{
  "head_dim": 64,
  "vocab_size": 8192,
  "activation": "gelu",
  "positions": "learned+rope",
  "rope_fraction": 1.0,
  "tie_embeddings": true,
  "parallel_block": true,
  "init_std_qkv": 0.02,
  "optimizer": "adamw",
  "decay_shape": "sqrt",
  "final_lr_fraction": 0.0,
  "doc_mask": false
}
Each number is 128 + 32 x the weight over its row's rms, rounded and kept within 0 to 255. Layers, rows and columns count from 0. Numbers have three digits each. The size before them is the row's rms in percent of the matrix's.

# layer 6 MLP down (transposed), 1152x192, rms 0.0827, rows 770-910, columns 96-143
101:126192073128097119128138120132139132081149083085101164126173116089155114163142145090065070113089140100089140127104180091109113181152167096102113
084:184111159098056168125133163138119151118101135163136157149139147153104176124116158156125110129117147147137144181115083139172114147104082106176086
095:148147149132179093141138153180125119136074088125083092115107112158136065099147140168115156146157131160097095136091112080156117079186132110157165
090:142108164134229088160090123089094096150170077097149059145134170063125191136136167152129153096119156085122107162088127148156085139156222104107169
098:038164082098156032085162168136177137131083111133100153122170125143186128111145097078162146124127170185143093092112168141111042173102143106093198
098:166151148145074141179137103064087140105166120167167197078163081108113081061090072140100136156144127118150153090094121118098136115185146161127058
111:169183108162124082164168148139110130111127129134150063151119079095129146098136087119115142112152160168118141110060103143177072133104125133116122
112:094086079149117135149121121149136113102139097124135143163101153107146093085149106115149110127136131143082120123156069109101140169158120082139077
106:114117154119181119186127129144046137123126127143170114095056170182117155116156135092129127136117151107106144213136132103136102150028120132116111
104:178142143174101131088115105051145129028143118104070141128158098151143104119140132126077175137143173127083098134160094163075126085117080104119098
084:153149151099143096185150180098154146167170096122108113154123130028126138127156119174110142130118131132078073112164153115097092086102099130092138
098:114152149165121161146112087149150151109133112054095139117239138103066124135134131096139158103134144114166134128132084115142133078126120140213155
099:123091130108137089165162087099095076181178099114148113095142066127119164171096122126119104118114059107084142156128172079151133103162143148110122
090:129133125200116111141093154075122127096153102082116128183163045168135100114132154127187148158125178138152168134096126159128145127136100114119168
094:097192165111074122136150092115129125122112152109143185153175074175070089036126171058111105134161129095142078122136167128135127076091092119186114
080:096104141137131124136101162097115169156098135142130127130127185128105094155159068075134048141107137157153068149127119146104136186142115140147125
094:177151131173173153155150112070142124156169137145122125086121108117090113065135102110132089124130191121118153123066113160149094106150094159085163
095:104170082139129114139137097103141137092090162139148069095110130129153115118140137172077058112108077169137149153153155092150083144139120195107153
111:144090171142081137113089173161115118149123087077074119167132096115120149138164134141109182109161156125114159113113127096180065113121082141130126
086:134114162121069151106079106104126082164088142092149098165255136140180116104130090119119175115188184152178046096152104158095106086098126121150126
134:141074087148170086100072133157082077146174156138129113130147159142169186126148143103135119148082108178164113123179123161115085077102174151052171
102:197108183159141149160121127118135186116159107117195112138103154086131184139106101127101100111194178115165138127064135076109111111121190137149198
081:138089165128118250158151173121120130188068071125102155159071151075114125112130135179154125122115104132114140179130139137163066075132080063139092
096:101107124078175112092144135158166089199075080145064184155101135100128121130170081114081129134171094107136130176167134142172156125157063180146151
099:193173126151126113096080087098176145062134122115135090165182099120107103106101140182111135101074121130098100064165094129145113104120158162091132
117:150109075064158132145148098147045086142170104124182149099152109133138098179127103087140150153162130114093062135138105145157179101145132170038148
080:138150100123137090119146126126119090149097138146077116132166125140169110098111135131135086091071116166130089183180089164140189114129069151133127
078:159113143146091078176209104126147110153051157170181092103147135093126134083079096097147071145133150131125089125144165084148125125088128128176160
109:118178116098139132181125132153085115152167128144153101069123121159075134049117064052133129121155108110187157127171067179128116122127111144090089
097:064116101182123141083129096146125097101112100122115139092195122066097075117202107098156083156106148125141080128111099111081156183109109186142100
090:138138096144155077173094154053114110098047124153124129119128161164141088095169152155140115099090069156084129069130101125147129135082115104122198
100:142131100130145116075151113149186098093142141156137188169086143121163148120073133150104080167121164134200202097118111130136106110098115101086117
108:166079207118168179138119116116096131153118129202154100124090092151120158179103135136116151088141099133125123149125115098123171121201129095145051
114:145116150086095092152105132142115140113150139034092134095146074135111100142091156111138187101122098107116125150164135085140122122184101140152158
093:144142129116128081095148075145129130054183133129138133160169186158150078058107114139133122133164085163165121168134162119114107169135126108143164
089:153213170102144074163100117077151067097069091136098077119149157082129177108161096145170128151134116077082115142156123108097101105092087106102167
113:095107101182125098109061116124110160102138123124106154116087153083115088124117163168155093133102155104117110117146145146128137115096170121080145
096:137140153127151137135157114127156077128059164143105129107090104138169089141115091153107122125121098102103103122167096111183163169122110109137158
103:176210156119096103162144100134093172063108147111129163126154145121146114144162138067122123174147146150074123165134094157088099181109130088157119
111:168143091106140121133144107120146112147128082129137148118177130163145120156124151110124100153160116103150154156114169096115160090156133088164098
088:114147138094072135143190134103125167148145073075121122119068111189152140184187119117151172171148127073141100133181150143116111146170105106176147
091:108126091090168141140136137184185131145068161106137139096156122162090131144136108199097193153119163151127087103101164178191084171197116167094120
090:082161112089151183131122110095125188131152104132134089123092158154164118099159140150102138099094189083129143116118114199119098168142109115164101
098:128137145171159139082183170129084064158231080160164153061152152108138122108128127130134114140158128116152158166144129191093098166085143181134158
094:065142102158125172112089145131179157100082125143148122171103148122082060099111089133124091190079058152161084119169144148085092122144171178122117
094:137134152137112168150116121105141120141114143000105118161188132116128166090112152116151140105129159100161127132174093125125099066090122115158131
087:075148111092121148072172126108188138126095132076110123207167186124139096117104155172144128116136114138156153116132160103074101109118139128184115
092:117172150113140158083047146155124122113092123157174172121132126134064142108123171107176085136153181111142130161112101174107122103103120149161139
091:098139098112137156124100148134105099122128214154068055194161171129093141158113158140130148141069125133142100126179142140114144133084097161174135
097:129159123098080134104169062077193119157183164145156148114121089174165077099126156159177084142153148086122143187074143117154094130155087125132084
096:166119109125147129120171102140065083131149125136094146150121133089088148113122119071129111136135182085128112148122173122144117157162142141108130
086:105209100155089182158098094105167157080116170152125100133072150136093129103165131108129096160141154106180079097162115131147104138137146161156122
104:141146142126099117131115159120080166106150088255127175119089158126116140130121129140104189140146138142162115069126126127122163122152146137098070
107:109142112154130119130121124145127111127133092253103136092083147127142177102107138108111149138140097108143169035097119153130193118129114098122082
090:085137182162189147117196118173130077148076153155086082143094119132157155130122079141118147065142085090129130123137148137162091178118162158145126
090:090092103111164148069139083169107171135114159151096077109129144167102115118122148157142130134144129123110134119132119110101129131101118173163211
086:152130101207121105089187142129114113107149171186153048182135117110092166156145092154088168152135117200105169157106159214161159123131147143088102
101:153146086110112088086153175140111133142068145115136125113100139140133130053098115117130138113139082180126083144111124116150190139132156153125128
109:140161084073146125090100139084078100113083158099104118120150158118135100070183090188096116137118084135107131097162174143114182089133119111176099
087:175153131126156150152158106216164132113157154139080105167059121078086102140111112154131133121111147193171145079161123153083157091179057114127161
110:095112117145164118129174118125147117142108105170098098138121064096149106127161086118107097135142104075167099131151089139103112138139089120133147
115:104146201145137099160066121082123149115141102149119146184101161138159062143093152160113111099148101170158146133136108111167145121153048138115097
089:118114159123107130067157140140122131088103161088037157130162159119115169178099181182115131114111095068107193113160059124159111157102051137150134
103:104157117132092119129127172157106171087147070189115117109106155138198148139175116113134164186132134083095116050113105130123160119147150156107072
094:122110132178122075127098105105084114122138089211125154150106129158162155104143106089096181163151095100136154086157091148081195113136155155134112
093:091159197145129108153157078130157080112083174065176087139149171117159128128166102054098139136150179114171147143138101127118109146089100151151174
097:145172127089089120074124085224130176141106099106084119153147106101123153162171149136076131090088093120130150112140138123106158141107140110104154
084:138108116080100153126163120090152141165115125168165006152135110130165137140097107075107122131196152130124096117091108101159122130112162141143133
136:103094044207181093146153134179147143094159112171145135115116120095175097144160131098130130099132121088130117148164107128205089072142149144127136
108:135096114114186115132109158140133127138119044215193085126121140141101156164139064088154129088140165108159138114043131127142127109098141123117116
099:085169110128194103119145111166145089166141155137138070155109107185071121140114123109138102113087152176138112135099109179211151123145092196119131
111:099115102130142148136100079072213106088129163106114156110193099145139065106105177163136190104112081182140147161139150119156171071183075091126138
098:135184125122143120137137148115146159138148139012106170186236120114100125108114114120084062155144141102150136117124139097103113123079191116154127
108:134136122152170134122138119088131111162129137139100118158148075131131125096080150186155148133148101119086111118132148088185144124093067153081158
114:116156117169127112128161140079172164056150125019111127093197088166141118075098152120158150115089103066151027132111153129112102133081076114146137
102:105077161093183119099111108138156133092138147073143103149113136137128094151143109136143139132112084096172152116111157163081177127119162161175113
099:136129151137106089131136234180103053136131168185081147075082121145128104132107127117130116160173197104154187154114201081110082152164125096113157
113:136137111149118146103128144097119140123133102236117128110118197116145203120134103120148117155140121146148132088130126127119144087127158142108083
096:162124173122128114116159120184152152143072113123103165146112136104097164110132129146149125126066120157156139095100126127034138111109158145146129
101:112138147036153123142177159108104114114100097118142147158092132130083060101166127143126128072113151114112059158145137136139119134143114143171061
106:123115108142112093143108088114168111149166167113136136122156128115140165068197162157131094118154160142133168135113170115114128148132156131197077
089:140069129137171108056143154114113102123157109092148093122172087151123130149103040084106086175133164094126117128139198162126102111158159153106197
107:124180097147094188153117134103066121109162124143146122091195116133128114055156072178155131159145124131116130085134147104101155167079156100108107
112:147166044072125125141148078113114060070162207124136102080138147117128078167090080156108124153114094116149086126097098131131120169141199147126066
112:081068109066127139130130142122099160089145148036142119118175099102132094121061145132100162173124163148126115166120092139193133086141098131139185
100:144144097091124111125157128204098158125148111085167156108167128161123177114069061166135086153163129136093154130175109170138097117157145068097141
120:129154144114109096123117123138100102126114183033108146150118079152111088114121118117117150140152134160133150170175093137134099114128068157166149
083:141157082063080118164139146057127121125098080127182124104173103136123093098155119133084164116118166148120121139080191094115147165094142116168092
082:118123090133164107116172123144190088129098094140105116073153088112167129146112099094087161124122149167160205136067082141136110126132167177174105
101:109154109137090087130149116112117133130032183150108121104146119182149139086145082157140130143169134172152126092143134136103121135151139106124108
100:175129075117146053086177164122122204134128089115086093137155086110134115152133089141077132131135064139163175168183149103129109086165118217110149
113:181113085162149028126163148110108130179135102164133156140143057151155111124152112126160101162169156114109144132125093114151104154139150163120092
097:142086135144075113114164147106120127153158008142164110120150131130141143128150121106137110113160105138051119097073115121072142177153149143133113
089:123119084084148150168186145146117112133104156183089122162090047087136123124101119143139093210123115151138105104142147159042137103089160100131129
161:163100124122104089197086107095157099131109117137086186129153155068134104169054130148124101181072101136123055150132123124148111116181170121109082
094:107151135116212124123154081107170180082162120154125109109095162193124162104129075094103183148182093060127110048065088114149159173103149183136167
091:156166158098098165167149125119108153137149163078104127120147195161138176092170130102108106101136044108117135109166128114200152131084081052118156
082:120147179095105120131120094117132110113109159136131113123124140081128227176146132145133171130096182150144174119081096098098158145108143199150110
107:108149133128113144117167161173132114168129116190117151156090152168126089202144136123137113090089154129088156108137074077122076167156133140097059
099:117094115067109166107061118161137101111097142096134149198166097150091108097161118163177146164140096128135116145151112092147136106122123130122063
104:117161110107101134117106131179110128118170145099133120114103083113130115194113159124143126178059106112129166139181145082144162116120114148133154
095:121147126121182138157167065125161122133167126174075113128120107144168141096079105087147090136166092093146120155117080099115111172140149104094096
085:126113115110168174124156100162162145095108132146160142058147121139118126101099125159180119120135154186139154101048158059151120126146113200067120
122:115182108162123134121148161121127097140104110204085102110087153132130158108178132168129132161103097154155103136111097140143165086116137142146123
091:100094150100155124108079110194128153124089144092171112094178143182088156107162135086159116128157140120117135104148158125115108104098090087074157
107:175168101049160132103140129138132093149165109071128119106153051151094160094109117082132166108137112153157146110096173164121157058087159162179140
086:166094129129102069098162120126082136112143143164083090145129138126105090140123144128123123160149090170168136151186133136094140172112168117126113
115:153139076117086148161099105092135109165148094147096127148114112084124076073121113160148089144145158016120114098142178164121106131125124152137139
096:128178181141109162176125107138127109136120190106103177171093139130099115153134124139145098120129144083115032097129123122129126129061111145160222
098:132110092139119111090080147138144179084087187138112136144123130166165134150157118126115146150138136148107132165153091116097133148141107146088136
104:142134067103110078100122150100141164071107118154126108175144118080094171105115060161162129107135191133138161071103147115176073088072137129121184
091:164177138117124116169112173170170157118088165117129106096096087108187170098152127076168137133160105091124139110169129140187137133120147126114104
094:155103106143163175169164121119090136113156165123176139110130161092054124120173135067130165115160123110095179135131124135169105090113181192173144
092:152157101164093152114136134075108067102135076124158116155090145091130109135089125179138132170091127107085115102103138090109117114125100185080180
104:185090127130156111058198101147148152127174114070122119184122129098153140097128164138141152077126140131177153104105143172157152117128102081106099
099:121129221142126155119128154139105187119134144139084132184129174135089112078088144101126045165098128141112113126118169068125142080110119167137195
100:149147136195093138147110141158110128188056131155175131173101164109112074161149109152143161115117166208133153167173105136115111146088159138087179
082:098116081136149059162163134094085171090129136218134056157098141078098110128090058140130098139079123137118143105121107097173178109133179152135124
101:107038168110129146149108131113117044083144129118156108150140131139130154176138135135128107072119141107125080120124144128131095153146114129155212
089:175130135092113091145116096157153109153133128113109149187127109116166124116094123096097151109134079128145123140148183124097179071064130122118111
114:132137129160119099177111142116093108125142074239104141108074117113154196129154140081127137159121122140114150070139110142140141105134129130105049
114:106108097178102132124103142137091111115141089189108131138095151089131233135134103110138174157170145133165141051123142128133174135136117131116071
102:141083128172122099075146097132097130147106124091128132103150209177112122083134172147119137172155101138152165148130125119132177103129105150162178
109:153128092112141086154141183119086139108154119130138137097142131143132136179075059116140145148139116141187131124120121169158150150138105143103110
085:155130150132152137098091109132165139111132181118172081122236145139191121107167155115118102116170138150159117118091108123079111141118151103122165
097:153132144115166103107167058133138086115115120053092112064133134080095081155148139151146089162131166168106120129117139074140076155130141132153146
071:104118086134113073153105128123112136129160094140103160087155135077130094139162152113090118121071121165146134131124189139115147073128060129161122
091:063117137151126117109121135103094119103144109186108131161104160130061122123157093098140097137089167090073112145098096181078172131180102121147113
102:114095123102102107104110133147164133080118143082116101098144083148136085118097127167109144127119134126107149162173107132139102124161071110110113
096:093110088087101158090141163150161166127091105152134179159122174107126110135148139058105095165102117124150149155141096133144112102117109084168128
097:081076126132100182094143148144150140129102161134117102182137118126129136124125164148139105090149158065096185084159105179141109108090097140100130
101:163139113122096125150156142127119095171152172119094153178129105113156146138129054146053098144131093179115134172170114134102120144063104115074090
095:176103086143127108101153082134112103171099109097153116157142150185141072161122160151120160149096111091140170123140149103090087109135135162148094
094:108098147189129159136193104067050154144178115129173156054110104118144096185079118132129185158105122111125081137110163089161106159086124149092114
103:180133089132109094171117078091122131098052120145140093108115134122136095133089122127080184144085119186207131134167154143129085064135102211102120
114:148124147104164104139087052072136132093090111139108177192106183158181049138141147148158120104179123133164135123128110130148145093152040129098115
088:088143085137106135121163099075134063117147103115121105104115165065116114198141082103068100150137119101164156137109158135148120155131158153108077
161:146126057140120059093149110072098111059148131075171132132186126151124113141098136182148137063146135102127175152078117124143114116103112156169087
099:123056112101127152067105165140097088097133115121163153170135122127151129147124131135080155166149156148182098149116119164078124154133173100165066
086:100101119125131087116117089144101108141109074110189124086162100083150140164133134100149156140120124124119128091135132114103103083139118088115081
107:185167108127120127113103146105131085176106094127140079123112144111060128146152116152135104102158124144194155149168123115111117119149084136081112
# layer 6 MLP up, 1152x192, rms 0.0888, rows 771-911, columns 96-143
092:137119170110094109073098098131104094147148100148100126190089107142115164171150118130123174141093116091073129106134104107148160110118158108091116
104:084105089147100117146108142142106119126121143134093136168109153117118150192065176131112127138063136107187132146148109171087129149180152083128152
098:072119205175146128173074074143082130079111188135114100071075149145112176094076134115110168121126116129131151118137093113129162125199185086136139
104:128118186144087099089097137063120113161127131195150092128068119130117120122123159120124199112147107138153121108189031103129097169171164103178061
103:143059188158133082163112066128127080084158104124110136151103153174133134155138148130124136103067133157161170092179134137184128117141111085210150
107:177096177156116135091135105095123085143156160142086174097111165163128161122120182135103128152087087140111147142165110128109129136140161116153128
112:114162108173155111197116209129079175126144150135131150140143106117173123140130144137053132189070059163121150126111125193146159135158121111089118
112:140141115138080106116065102097119113120114122181097105141131113112157111118092187075124174107120123076153164155171070127147078121180111111160049
104:089121097144147140175110115168116154129155133132157148085133081144120119130128195164098118169113125151165202123134126123110142138169099154129134
094:097091168116097141140114098185148120127179129117111100162120129196110231164148095133149138142142092075105166105130102130125081147181104142111143
103:104133093109146125168124107101131084097155104119123157124144139112196118171117087135138186142127109136120153108153158198127191132116103122142109
095:129121175171149129184144181153155116093117208115086120123095086143173083092140146137114155157126092180132068119184142154179126132115107131168130
101:140141168110106157191089162189133099096075149152115103110119163112185133177181109091091159123122119151101111151132043160097141183117168079149059
094:121106218140120094110135132186093114141171139158131109132086151124120156121140094108153112135069143112038130128116076125162123162130129111137133
092:131159142124090135139139111137078096138097127139070101070105143114123121201157155087117169084133098140153222134135063129103139091162080113131052
094:098128142143091122125147160071134139161173099129117180155153103170118202083115108048087100135129107164171137100137073148105203149138153129108108
099:150108160143067106094131138129142130081143114107135095113140116143152156175129112104097139143094145161107192130126124171078209120132065161120123
102:105166099088065087159157136110093126117089167200100052067125169120125116098114102089125134135118097146103106128227114104105174167146087134171133
085:096131105158133070091191189143075139172203131095097115121152100105125118107127117120122118204115111113071223149118158106118147150155161136107141
122:086164119099149141182161095139063169105158160137131151128117110146118124126109111105085163140124077136131146087154104155190144082163142140139133
097:139155124108124100191181114154124137122107103158084118074080096126156108130144106132126090111163088081115137120082163132124129115086149187199148
096:112119160106076107141155100140114140101098112150124107150086143156142205134157101117110156168147084109107091122185150174138121079102186149117114
095:168116173177131132072117142183138121139120155143096134137066138127176159069136174156143151146089104154084119141188156119138156106165119050155065
102:103132107114140169133181209136099176158152104121103098138124149100144176165146104106112128200118144147152153148141120127096131089144087135136144
103:159125204152108128120096167127083090113171154133092145174095128140159116125075111130131114169132118113038140144146115144212133136149149087162126
092:051118140118163117127155178193115173114149132099114085101142075161157131115146135121124170158118118089163126125087158138119110197144121139170102
082:091179105145162156114143136088168143129090138165066130101106133128113190167158168129129130140102131156134114104143125084098084102161160155119078
105:165151107128063056173103123134102189108202141161116127126127103121095122115109145139079162120045093148088154112144131134103141162148127096162099
099:164140107126101155109062149140141111141123119135095128148117106142140104121132161118115121164128135119139157097126122129136100149221096079152080
102:129085182120134139052135115158124122079118144125106125161106121175110118106124118168174169132121176136141141145179130123114138180167103064174141
099:117104117093127144078092127110126054144175163136143117159093109205194215161112180123079179105084149123133132099203109132157115159127126102137096
104:146111138150114083108145098075132108140097137136079139099121146166145151100110118110099094211132045082107138128140117150163173142064115094162115
122:149109124162150107226108149118088093084084157107102116130130096144168085132117140140113180159123126147113161146149152170079181166118087088199116
098:125101145063198160150141098113157063106139135150095114123040111192138219108104145121127175127111119180119172112124095132160148086159189140121121
090:135155167160130171215073154160129074119198111137115163126066100131146128160132214116111203194120135121097138112123156151200170107097081104117075
107:103120157176091083149126144138117151102169102139091123145125137115117153180162118081132186166127127113131143112118133145122150083148133147132090
092:085189089092082132120137149161099148127162031147135126145114107155111140114128136080156158160121143120168154070048101128123113063114156151091109
110:117099123157155077106148095116101085116123095142142157192129087138142179120101148149132159102112145109116170146186113121149153178167088041139056
110:148077176118117103148141123153110148131108102110060152179121143084134122114127106077153215156125123076181205104142151123200133102139085135172086
092:061157103113142162197115183146108115056137218135151106089144103124129121107159127101121118131122129156087168145120147154148163163119138101092109
105:161130109141094078196165194149122089150141117143119092108101144098137154199127130053102161122101124138098147094124066162117147114147184093151086
100:124106184176136138125139113187085089124175151149126144091104121125089137150109156113094125123120057121128190131140121149117144140143168093183117
098:131100150109084164176130158114158178127146125115085152137130116089131103131161140095157146188124151072144129114142123121211135083151105121136109
094:172058163134134081127133152134097091161108119121088150071122161161157154249066128097130132127086101156121163148139122169170179118195154068130173
096:107132105152139102111119116152110122075194144097161138112143151151147143169115146121106138156084141160061141142072126137141163220127155140140086
095:127120146095099111127120100156072136073112119178105092108063134235121146163103148129061115109157129082073155153108102153216163093180117113151167
097:100179130150151099189149153100113173167108188145109106149143135102129145091177160140097128175149029090099146103107147097194100132145097108143112
095:183077184145081126103150159136121137142179171141130115145117110166127133110126112140123111144087106085093160130098114138105085212151136011128152
101:146129185158104153125146134149150118123180205141119101132106102139162127094112196128069125129048071139124107135167114145135166107129109118182127
098:138179129163118118138115079107149177072152139152155139159125117186133103100106140142164134134091086078085138051134145116135140110137153095118142
089:173050150104170058111144135157090118212119116129104126100134113147149119158069122108120144107087134178131168151152131165093170113180115081126150
079:130064219193134131115105163164085166046176133152131087138096125174164149117153138104087113178088119151074114123192084163131148135159160109177114
084:079085165169106147122159143121090138135093146120052094050133114139099129150142120149197130121122163107143152091153130117118120177141106087113133
097:048133169104108078147127107124100141124095119131087084092074119149155136135134122122095106130112090070062151173154108099123179100100129169215115
094:080177112116103142167111165124124176097127095144120178189121097142132122113109128065138112148145124113126161146073106164156144096198138117121052
094:072150094127152118202149144142094137126112139151149120078123138152110187054078142123124170132141093130183096047155108146150105127144115063166107
104:130131156128095155138110117147095140117165173149158192090103145085096130147118207173144125080156150121101173177083143115135109156181138140093086
112:170097158159107092138130180111111152091158074139149104171119157135151197159138178112127123114150143128095183112101111132106154091146104148121120
096:154178070107035113153157152141071141100160126135147140112131122155143137073125149089114150170122154107095082117102127128144128150123153118122112
105:120132133183127157107073128135124105156128165167166143130082119161174185108098185129142131206110151128159108082143111110165103145183140087168090
113:131130139125139137165099156123044110115093106134091172137128145104170115173132157119153142144132074148142117131088145195123159116103087105124068
094:148161155153123137218163177139050147132147141111094110139088101136188107113127226134156108130137133096107091112109090105112163159100094099121145
071:123159162164133138132121177149146187117197142162080062130091093189138123122141112159113178182105149146133117115154102201155127080159078090143057
084:140169147161141108084078125173099101089166078143071149146121140172170117159099098095111190139096128163090165074123107163164191108122120120149134
097:122125153133139095141140111110134171103134110099088169141143113150121126120096096120155170203099102130092156087116162126106241148201140137133118
098:158137126112108078152132101072123152096127134148090121188120150167080115150122140116123108161092126133076137082049131136070161104178121124133138
095:095125213181097141083130138120157179119085185123132128173145112135118147086097165104139121203139137095138170116171167149107126153115098110104097
109:138115132143099070141103179154131156081170188150110074065097148182165136086135110102079155134135112119104123141128137147152114142119143165156138
099:179102118107124088191183137087126128157118162160119075135126098117168149157140169107117140189072119098108142101113140106109109090088126109135131
105:100132225119181125213119132089139168100098135142124082076143153151142140135101094127059187131126091142119172102121109125163139149127171156143113
108:128179140121144137124159167102129154066167157147102175109111128108165135154127168140112154157100098074097180096161145211157197134140106086105152
100:137087104098114127155078070143154112065097134144132101102139180156150137185080130140123176122095144196123194145125122165127119151169075098175100
107:128166108154137087108145144066124166078203146135137087114081134158131119091121192108058188156122129160132116098135088149143214145060114166088091
111:118120138144169122146124149141115151102107160109138084142115096150159098113140172125119189096095130181134221097118117167154193153106083132134143
103:113147138182098181161133117182088182127126181113111196140120102082170146125066165133150110138095105148095122118134147150168059135157185127115108
109:150114126108147118173082141135108118118170147137098081096118102147220178155122168124164119178075099069128126136129153138100157118127111034155119
071:079099142149104142102114190126132153083121124138069092154083094106188121159122140123159134202057090127091144082178138093185196096132091153116117
101:110132126093117168157097135157046136084125105146122091087117121158125142097137138074150132133158151142141201118144137200117119149172105123126116
098:120162177151144098147134112201050152106119185163129186180069143121177162184134109146151089088141150095092158131137143132119102133124180101220143
105:102105145134162155106105084133056085112143149191162109111096110116191146114127114108116109096162150074075178096195121179141150198121175171132115
093:057132126163108161203091066103156105124132125115144149117141140141089152123155153059095142098197123133111190103140077136142152238117097055097115
109:104110190225123121112118175138127155113129136129128089155124101162153109094101211126102181139111094117142113138126094144145105183106091108106074
105:164082112118135140174131174117098101125150158122099177087100153114152136197058167154123182151103106133059160117115100125160092110119115092120141
112:122141096170130056151110132144077121071125196160144128139107109110198108144097109117116134169074121209087195126114104141098094165160133092191088
108:172116169131100082187123154167068113143140139159092153075093092114170126165102142117118119180054098090123144082085143179075160176148154058122098
126:117119131119129100200127181143116128129102181096155121130130044161144086124106103121121158151095128182103163149157107190122102101133088107144103
096:084119211131111119173171154149160133136143130163144191110127127126152144173105097125097111144123115136119131131173085175148168165148102134092128
091:138163141100165166167128137130138143125194142169132193199091130158135096094161182094118124176162108121077071139123093087155118147102117154121112
103:132085179156108160146156057148129115150117140140136145116082106128140147155106163101117145083122126097060174146137108136120158154118097164108144
096:110145092120098121123070154098131159079102104119161133174120101154159145103127158131119137154191107100193139108100137163152190158112079153141097
105:112105141116122149111132081140082132143146190178122146174066106154098173166115154110136121182065145137079190162160106120141153117148139050163116
097:102211154168166109160114132149092123070173198149061173100110153123140115136101134130181173138118092083072124126116117134168091142100104149154120
095:106128147117151166176112077133158140096146160135149196158125101105131130115083156117112141092130089112054125112121076115210129093109144137139132
121:077072109128079133168151110153175114081168155131079178176113158127077139167146100112165158144103131076165160113160104140130164112110095174120131
093:090169146145106098109085074170113128138164131180188065134096129117159107084124118092140142118125144143118122077155058185168114178115131141110071
094:154104149144073141131133133121132127150152115150101147144078097118203110149130139130121143195076140122104113125101117090101160144142178125173084
093:165151167186111149188094165174131122097098118157113118193127087138131074108131118116107142142104115139100138140136152140103124167127143055142167
101:071107142175154070199176112121139185119164118120089119164146134135178120115098139108134117134046091090124125085116165171104178078101116117149115
103:111170137151189078127173152144114161142121137130115092067132179156151161110112143100157088141147148088104134117139109151176116128155066136189156
099:199094148116135107071106144076136096148143141133084101100093118132191217133143115137054158142165083113109130136123145157137188177135153123124112
096:143168127129153121126158125129128085117144128113077129108135071150093117147122098126139120118173144092078112124130102149153234098146144092152137
090:075118223193142132137101121227101121134135099139100134113115149177119146120113113098069146141139128066081116085165068137067110161098173132142095
092:138194126129117145190141151156126134108127111156072109137116094105185097144189102113132151157137091083118143127128105182094168162108142114117107
099:058084119163081191101141145154143091093168126124132139161104140129105127132082167149099192166128140086229114141176144129105146131107085147118114
106:171091178152153141096069142107132113110184163123115115138133058138168085090134165144109134176116112065158167072146150144159170169123125121133104
087:112180109109166161217119145216153149097117200135116144115112100083090110084118172118110148123108075126159098142167127103181080079095101150111112
107:128169095145080075105108189090080140098181084138140068134106128185175091118159189119071125161075126139181142141110122156119142129125130165163069
100:120175130121135108112136191100063126128164126132138062112110146094160165150148102097055102187095147133116135126160110244175169102118166122162123
104:084145118106148174114064117130099097116137114144153110147139110104171171180140100122171126118133174113068140097080105173088177175073198128131135
106:144151140137141136130163157067105142112189177111139182163112137150125121113148124140162132177147114121142107125128083155131143142115103110098063
091:177157088104120096131110073118111124118149118121119111180140094135143082136084115135132176099112153103150206104127099132099102158093112099177135
090:138091145143057123150093155133133139127180117161148102205103143156099151135184162148113132147121142151102142114129072153082120153131099122095123
099:097108210200118154150083095090096147097168115130144164138107100138090129088120161095126130156099111116084160111148068115112122148155161087162126
104:142117132151087086157132169129122166125189133108137141181128075116149162104150143100154139125141144123107160059080101131137123139120104116109130
091:167131097093146175147110115163120067139131153162102154087116129115207121164046132126134137130131131120132100087153128156194183108121111119163131
102:149186116125146113157117143140075132123189138202080208157072097129077111092110132111124168136146064129076130104131121167161113115144132084144101
091:112137187162099225155068196185144117173077088108119130094149116142122125111152164130121124138096144152116167155153161128082097166102111099091115
100:138141106143157087120179142120152150118164200105100133178101104151181129123177168172129138167089092116169181148124146132120170089064142108162087
097:103105138230098070186109062156090088123150091182091114104117157094149147182120103069114109168132131133105129110135096148077104182152131136144091
085:093122132150100139143088102167121149139142112133094158157112129128184141146153195070057169168100098162106121130091109177167178142105132162127125
078:124135136142109095165140137112099138091108163162099134061113115123163202134131121073135127169079110138150117088172088151109171129189084122160082
099:154109110094139103101083127098121104120133113171126130189118068160130107090135169156126159143164162125121120122095131141199131102144147126159127
102:132134168206122155120123131129096123140113168193104133139078085130154096080122157160123157135186098170137136126152101145199058192176088093152040
091:130151127137069093150161131136094113166139088118104190097138183129106131108142116151139117160084156126112126088159083130145144116174128146135093
113:079140099150119106120173099075142158100176152131138151127118182097139188158116133115160175143121134082130099082165142158130185089110091130189128
089:144101143119087151150098122179133169141153072185128139219127110162097121168164108134085132147106092128134162138106111166163125121157148113112105
099:093127133143069171216122167115117139131076142133104112155115146100162142136157191129112151143141169173147096151087121108123144168117115097117093
101:107169133156127169192090139152120123114189134120100155102137100085121127157159189077127144115082148176123158150069085176154134124138143054142100
107:141094150200077055132107146104106161104214128130144138170112143146171123146102139075115144165092136122126108104188119119118174165147139072129066
103:114156091134126133123105105117147155085100160148114066143075111146117130101127175123158192130165089114124168122168129169134219168117094110141123
108:070178147107157163110159129114104110107173187133153111084105172143091167139143189163142201126123117142119180092100030110170113153150108124124145
089:129092185138148062153089155097103147149139103146104196145118079156139231082139075086124122150146105111086105091128119152110169163104149115093134
099:127105141134160147125139124098162107139143163150121178148104088100171100122076121157134113148105152116096059163146092170172143216099123144128097
103:180119137146000131140101108102068075138113154168132098102063141053202156127119122111075163121142128137122129118144095169108203153065136143162103
110:141171154135124170131090164117085095049054112148078192151094128142185101177119191133075161178087086152124121144122136166117177118120115079122084
100:157178138179134108154108082085141138087126126133129112185125102236151146074128136150125147156148133144121155103162080178142134112111070095128108
138:139117118123116119145178131124118096135153180130105171127107116121112116126066078134114161189112140140111126100162116137147156156123107137081039
099:137173135120124142148158124117098131133192157109121086123128101133087170144078205155150169109115079152172205144081134115093130061101121085124129
091:108171065141137167151084097179165111045134142163122135080097085096143119119161163134116149118121103165175081119074115122153135145122160096177128
102:140138146217148074111132150154079158145137146146113111099097060099151082127107135143073171145093109160185123130121118135128138118089137148214090
098:123099139103086113133067152182104153096125156111183077135142165148152146094166143095100127136100139143148161119075138187112150177128155112157130